Weights of a small GPT-style language model, trained from scratch on English Wikipedia.
Size: width 384, MLP 768 SwiGLU, vocabulary 32000, 38.6M parameters.
Training: a variant of SOAP for these matrices, 6496 steps.
Each number is 128 + 24 x the weight over its row's rms, rounded and kept within 0 to 255. Layers, rows and columns count from 0. The size above them is the row's rms in percent of the matrix's.

# layer 4 MLP down (transposed), 768x384, rms 0.148, rows 566-582, columns 320-383
size [103 103  99 101 101  98  99  97 101  99 102 102 100  98 106 101 103]
[[114 139 179 118 140 153 161 152 109 116 157 130 106 132  73 114  99 117 124 127  91 170 150 175 122  97 163 149 137 130 139  99 113 163 134 136 159 123 122 122 135 181 163 131 141 110  93  97  93 127 154 141 173 108 139 165 148 109 130 101 145 147  75 136]
 [ 95 145 147 154 168  89 106  84 122 168 135 128  98  95 129 106 164  93 134  82  85 116 135 111 162 126 115 152 104 138 184 122 150 143 158 147 155 136  91 117 124 123 127 156 115 122 104 118 142 135 146 141 116 130 128 101 131  92 124 144  70 113 189 111]
 [ 81 133 131 134 119 151 105 136 134 128  84 137 155 159  83 172 132 110 121 132 126 179  98 103 155 128 149 136  95  95 137 141 162 117 126  82 120 171 121 108 105 143 120 125 117 161 104 154 121  89 135 127 121 130 157  87 129  93 144 121 148 143 136 130]
 [132  92 120 106 110 140  87 134 109 132 123 102 132 114 143 129 113 119 128 142  73 111 159 130 164  84 151 123 140 101 162 140 141 128 141 131 148  94 159  99 191 107 130 115 149 144 118 114 121 134 148 127  95 120 116 178 133 157 104 129 131 135  89 134]
 [162 159 114 116 114 155 132  97 138 169 137 131 144 172 102 166 124 115 158 139 133 130  89 172 134 115 118 109 157 148 121  89 118 113 144 114  99 139 133 129 112  91 120  96 176 135 104 109 142  97 109 150 155 152 165 100 138 126  87  63 135 171 121 145]
 [127 140 132 119 166 157 132 158 181 105  72  98 167 103 115 153 114 129 141 117 120 108 108 131 117 148 115 170 137 136 125 139 138 133 175 103 110 148 129  94 130  89 133 114 101 122 132 125 135 119 151 142 141 113 126 141 132  98 179  92 118 155  90 134]
 [175 138 130  82 153 144 142 101 137 145 143 131 156 183 123 156 117 156 144 115 150 139 119 117 154 137 124  91 120 141 173  62 141 121 158 158 119 148 108 113 146 187 133 106 167 135 123 127 152 123 126 137  94 126 113 125 104 119 144 203 135 133 125 139]
 [180 142 160  76 162 104  93 145 121 122 153 141 138 105 104  91 116 113 110 133 107  90 111 150 142 140 118 165 109  72 139 163 145 138 180 148  90 135 111 132 144 129 116 120 163 132 165 152 107  98 144 126 148 121 115 121 122  91 128  86  98 143 158 129]
 [152 107 112  84 112 138 116 104 177 125  92 101 133 148 160 138 111 139 146  87 127 167 111 147  93 178 118  81 118 163 112 132 183 104 132 142 155 145  82 118 160 164 134 119  73 139 106  69 113 136 123 168 116 143  85 105 125 120 123 154 182 129 127 131]
 [ 94 115 141 133 175 178 107 138 151 136 119 152 169 145 112 117 118 172 123 147 141 125 116  99 154 119 173 175  93 165 141 100 127 118 148 162 175 107 127 139 160 131 149 143 125 106 118 153 132 130 134 135 165  96 110 125  72 128 105 103 122 122 108 125]
 [109 159 172  98 112  79 128 144 132 113 127 115 182 135 118 112  83 100 106 127  89  74 127 130  97  84 100 100  87 127 156 120 101 141  66  87 153  80 156  90 122  87 165 139 143 142  93 143  91  90 108 143 143 115  86 145  95 124 111 128  92 143 121 109]
 [ 68 107 126 115 124 118 141 113 164 105 114 137  92 101 121  96 140 155 155 145 122 143 113 135 140 153 138 118 125 149 134 124 135 125 141 163 100 145 133 149 118 141 141 149 113 138 155  71 143 140 125 115  99 149 143  94 112 137 134 130 110 121 111 146]
 [130 116 121 120  98 153  94 122 137 131 128 102 167 105 135  95 119 116 139 117  99 169  98 114 158 105 160 107 142 138 100 124 133  96 126 137 117 100 111 186 141 104 136 112 146 159  96 162 135 119 148 133 151 135 129 165  99 121 121 131 112 136 135 147]
 [150 154 154 151 142 127 131  81 101 124 118 140 128 159 135 158 124  80 124 157  91 117  94 116 115 117 137 153 137 120 110 118 106  91  94  83 127 137 147 166 132  68 121 111 100 138 140 126 116  79 119 101 145 141  92 114 134 189 129 166 146 126 140 135]
 [107 151 103 169 110 115 131 126 147 145 138 136  90 128  93 101 123 108 115 101 142 129 170 108  96 114 114 160 159 105 124 142 122 124  81 117 106  88 119 116 133 145 147 156 110 126  86 163 112 127 114 151 162 151 141 106 143 155 112 169 107 130 118 171]
 [114 153 143 164 127 134 159 136 125 122 105 151 116 116 160 111 152 151 126 144 147 120 156 184 148 141 131  96 109 187  91 119 141 127 126 118 128 130 144 130 127 115 130 106  99 150 126 130 139 154 114 125 127 120 149 103 100 121  91 137 114 134 132  84]
 [120 137 126 144 119 129 134 124 127 110 110 183 145 133 121 164 142 108 148 143 142 152 139 170 129 117 124 196  81  97  79 162 115 119  86 101 145 110 123 141 135 149 169 115 115 125 139 162 103 128 139 138 147 160 137 190 146 140  94 145 120 122 137 120]]
# layer 4 MLP gate, 768x384, rms 0.159, rows 567-582, columns 320-383
size [102  98  92  96  95  93  92  98  95 106  96 100  93 119 101  95]
[[117 128 120 130  94 128 160 123 173 126 119 158 109 106 126 126  64 144 119 100 158 148 173 114 161  88 131 131 119 148 105 162  94 141 136 115 128 112 127 124 109 134 139 172 143 135 134 138  93 117 132 153 145 156 134 127 152 118 142 150 112 148 119 140]
 [102 133  84 113 162 134 162 161  94 104 131 110 161 153 115 141 133 117  98 141 132 158 127 104 156 134 126 132 128 121 123 179 146 132 137 128 138 163  82  86 160 165 105  90 121 153 142 137 148 133 155 128 133 150 134 105 141 156 151 152 142 148 121 110]
 [ 88 136 135 119 127  86 127 154 117 115 127  83 156 132 127 160  87 114 145 137 107 128 130 166 121 125 181 103 107 147 127 156 110 135 154 113 134 136 133 149 143 133 135 130 121 137 153 160 141 129  98 148 187 132 120 105 143 148 113 147 133 109 127 109]
 [ 97  89 131 187 116 131 106 111  88 133 157 185 122  85 178 155 165 147 151 107 119 147 162 112 135 129 170 148 124 107 116 131  95 134 104 107 156 110 122 102 143 150 158 128 162 162  78 136 131 108 117 105 140 128 140 179 137 114 143 125 125 160 126 155]
 [125 133 120 108  79 144 105 154  88 151 152 124 121 125 111 122 139 106  89 127 167 113 126 105 133 179 125  93 147  81 137 146 180 134 101 147  96 108 162 145 107 116 128 138 153 139 127 154 156  96 130 113 139 122  93 165 156 124 150 150 123 105 150 104]
 [134  92 142  92 126 129 145 136 116 130 149 112 128 133 125  93 106 145 104 138 147 106 141 152  85 128 134 122  98 135 109 140 144 131 145  90 152 125 164 151 140 136 168 116 107 118 183 105 105 119 119 115 185 137 143 146 137 108 114 114 147 133 117 150]
 [122 112 127 111 132 140 123 116 101 144 127 162 144 158 132 155 120 132 107 140 130 160 165 132 153 178 150 130 158 144 149 157 174 103 118 102 108 115 125 153 107 119 125  91 135  94 142  99 135 126 111 134 128 117 132 127 103 122 158 142 149  78 152 147]
 [122  93 100 120 177 177 156 152 146 154 143 162 113  83 109 147 161 104 113 122 114 124 156 134 124 141 110 121 134 121 146 118 171 114 106  99 139 166 159 170 113 140 152  99 161 134 136  88 145 105 120 119 112 157 121 119 137  96 113 116 102 141 134 101]
 [135 130 151 136 102 141 158 108 125 139 171 122 165 137 179  99 133 115 123 114 149  71 126 122 202 168 139 122  80 105 116 103 181 146 105 109 124 105 151 112 132 174  86 128  95 164 114 111 155 204 145 103 119 159 130 116 111 137 147 122  98 155 107 121]
 [118  72 103 129  97 114 126 125 155 153 144 113 102 115 106 121 184  68 135 129 154 153 165 130 118 140 134 107 155 128 120 104 126 137 106 114 103 146 131 107 155 112 147 115  86 123 124 160 134 162 120 109 132 155 126 128 153 146 126 117 145 127 175 155]
 [136 127 137  82 109 102 136 120 127 166 105 144 104  97 124 128 112  75 138 139 143 167 133 162 134 121 120 183 149 129 128 144 120 121 158 128 124 133 136 126 147 123 116 123 156 104 120 150 155  98 115 128 142 115 123 151 124 145 134 119  98 121 128 174]
 [131 155 105 123  95 109 150  98 141 109  92 145 155 120 101 127 161 120  87 113 162  55 130 143 116  96 148 138 103 116  76 142  95 114  92 134 174 121  85 103 151 119 158 123 136 111 152 144 102 136 112  96 158 132 119 129 137  86 141 176 134 133 119 130]
 [119 137 107 129 174  96 142 124 147 163 138 120 166 116 160 130 149 172 104 165 169  88 151  76 166 104  93 135 150 145 147 152 140 113  87 166 112 150 158 125 161 130 133 150 131 165 135 122 134 137 134 145 110 125 118  87 135 167 117 127 133 103 142  97]
 [135 115 115 133 176 103 167 154 153 121 111 119 163 147 143 121 123 165 129 117 120 129 175 117 124 144 101 156 102 140 106 159  99 121 140 122  89 145  79 124  99  55 109  96 158 129 189  93 111 148 147 156  81  96 130 164 144 156 152 122 147 130 152  98]
 [137 127 168 121 106 137 113 145 125 115 152 145 112 170 182  63 122 123 121 155  87 154 122 138 118 132 142 117 153 121 121 110 152 132 104 118 130 164  82 120  93 119 120 158 126 147  96 152 146  90  83 127 143 103 123  96 134  73 109  91 126 153 113  98]
 [145 162 111 172  93 134 129 153 178 180  86 121 123 174 140 119 154 158 143 170 122 124 126 125 121 127  93 123 140 134  94 115 126  90  89 124  85 101  89 130 102 132 113  99  95 116 127 128 163 145 149 121 118 167 107 132 131 132 139 106 102 105  81  91]]
# layer 4 MLP up, 768x384, rms 0.163, rows 567-582, columns 320-383
size [102  92  92  96  98  98  98 101  89  96  97  96  98 118 100 100]
[[112 137 151 146 129 124 113 128 141  95 151  78 184 128  91  89 144 176 144 166 101 183 143 144 134 141 148 115 130 178 142  81 149 104 104 134 120 165 135 152 163 102 150 112 130 123 145 167  89 127 152 148  96 140 191 141  95 141 133 100 142 102 141 115]
 [135 120 114 114 157 138 144 139 150 118 140 145 148  90 172 135 103 121 109 106 138 128 141 110 141 133 163 111 126  96 118 175 101 125 122 143 156 106 131  93 131 137 132 102  71  96  98 157 113 141 135 115 121  99 144 134 148 155 161 175 107 157 171 144]
 [119 133 140 100  78  89 107 190 103 136 127  95 137 149 151 184 125 133 103 105  97 111 135 136 137 110 171 120 150 126 128 157 109 140 108  98 173 102 138 121 168 106 134 139 159 132 117 107 124  86 139 164 151 121  82 132 164 116 149 159 124 123 106 150]
 [ 95  99 121 170 108 167  85 100  83 120 136 180  84 127 154 128 136 158 148 104 163 174 120  45 108 137 122 129 131 129 112 130 110 113 109 137 165 143  99 135 164 124 140 121 123  97 135 144 138  89  93 130 192  84 111 156 134 109 143 120 103 144 178 129]
 [134 135 123 139 141 125  92 107 154 102 159 134 109 141 116 137 134 131 138 138 118 121 113 166 119 133 135 115 102 121 163 144 155 134 117 163 183 131 140 112  62  75 154 135 115 135 139  82 121 106 143 155 116 101 166 150 166 129 101 129 126 112 152 139]
 [144 132 123 137 117  89 202 126 133  99 126  61 107 158 111  86 123 137 132  90 146 145 121 164 126 170 151 132 121 168 140 116 139 127 109  96 146 164 158 123 118 132 157 167 148  50  95 158 169 109  96 144 159 163 149 126 100 157 171 152 136 144 124 162]
 [146 163 149 166 116 132 119 120 135 115 122 145 134  67 129 139 140 125 139 138 144 162 152  89 121  95 101 111  98 132  70 153 112 138 170 156 115 179 112 102 129 108 129 125 156 142 140 116 141 134 105 120 111 135 133 170 103 170  87  85 149  84 119 165]
 [173 119 125 120 137 106 114 104 105 130 104 136 148 140 120 116 126 163 116 109 118 136 138 114 139 133  51 136 110 167  97 130 172 167 124 133 112 147 121 110 130 111 104 104  94 132 102  88 139 128 116 107  93  98 131 133 147 113 108 145 127 115 122  85]
 [127 156 114 140 130 168 115 122 151 185 144 148 128 132 136 100 175 184  74 109 110 125  83 162 169 135 126 138 169 135  99 112 155 157 156 161 120 148 118 151 103 144 120 140 122 136 149 128 123 117 126 120  74 157  99 116  85 146 129 115 131 120 136 169]
 [127 122 106 119 125 111 127 138 121 158 127 110 157  92 123 119 105  94 188 151 107 131 128 130  83  99 118 145  81 150 122 150 121 149 147 135 160 147 154 127 148 132 138 152 136 156 109 146 108 110  79 126 149 126 146 167 113 129 126  57 140 122 108  80]
 [139 110 117 109 168 122 115 115 132 120 150 150 168 115 129 116 158 146 140 118  86 101 128 133 124 143 133 146 132 119 109 130 127 164 148 158 169 123 123 110 120 164 115 155  77 108 139 106  90 123 128 119 137 103 123 122 135 153 140 170 147 128 119 100]
 [166 106 134 144 110 160 130 106 111 139 121 159 175 126 115 113 137 158 129 121 164 102 132 125 113 125 210 119 126 120 131 174 113 138 136 143 161 111  76 151  95 129 197 129 132 119 122 115 127 115 106 149 135 130  96 159 117 122 105 150 137 155 129 174]
 [143  94 140 147 136 131 116 132 130 137 132 124 137 142 107 118 130 128  90 101 132 184 134 109 175 154 104 103 134 158 122 146 161 111 149 130 135 111  62 148 125 151 148 119  90 134 160 124 119 159 109 109 137 121 140 159 155  99 119 137  95 131 163 165]
 [118 149 117 148 112 180 147 143 128 111 150 104  95 140 135 129 150 154 122 148 148 126  99 127 147  70 127 113 108 127 146  97 115 153 145 129 166 110 135 134 199 151 124 141  99 117 115 111 112 134 107 160 111 105 127 149  95 136 129 132 116 120  91 148]
 [124 158 120 128 118 154  87 151 109  73 135 123 132 137 142 136 128 148  97 125 101 156 100 136 107 120 136  86 142 132 138 130 132 114 142 155 116 161 107 161 121  78 108  86 133 109  78 134 123 106 124 155 105 113 153 110  90 138 149 132 131 140 131  77]
 [133 135 141 141 141 139  64 161 119  80  99 138 116 121 136 111 123 125 138 149 108 127 139 170 103 115 123 116 149 143 104 157 159 122 140 118 127 142  97 104 141  89 134 131  85 134 141 107 121 137  97 143 112 145 117 130 110 144 114 166 142 154 124 139]]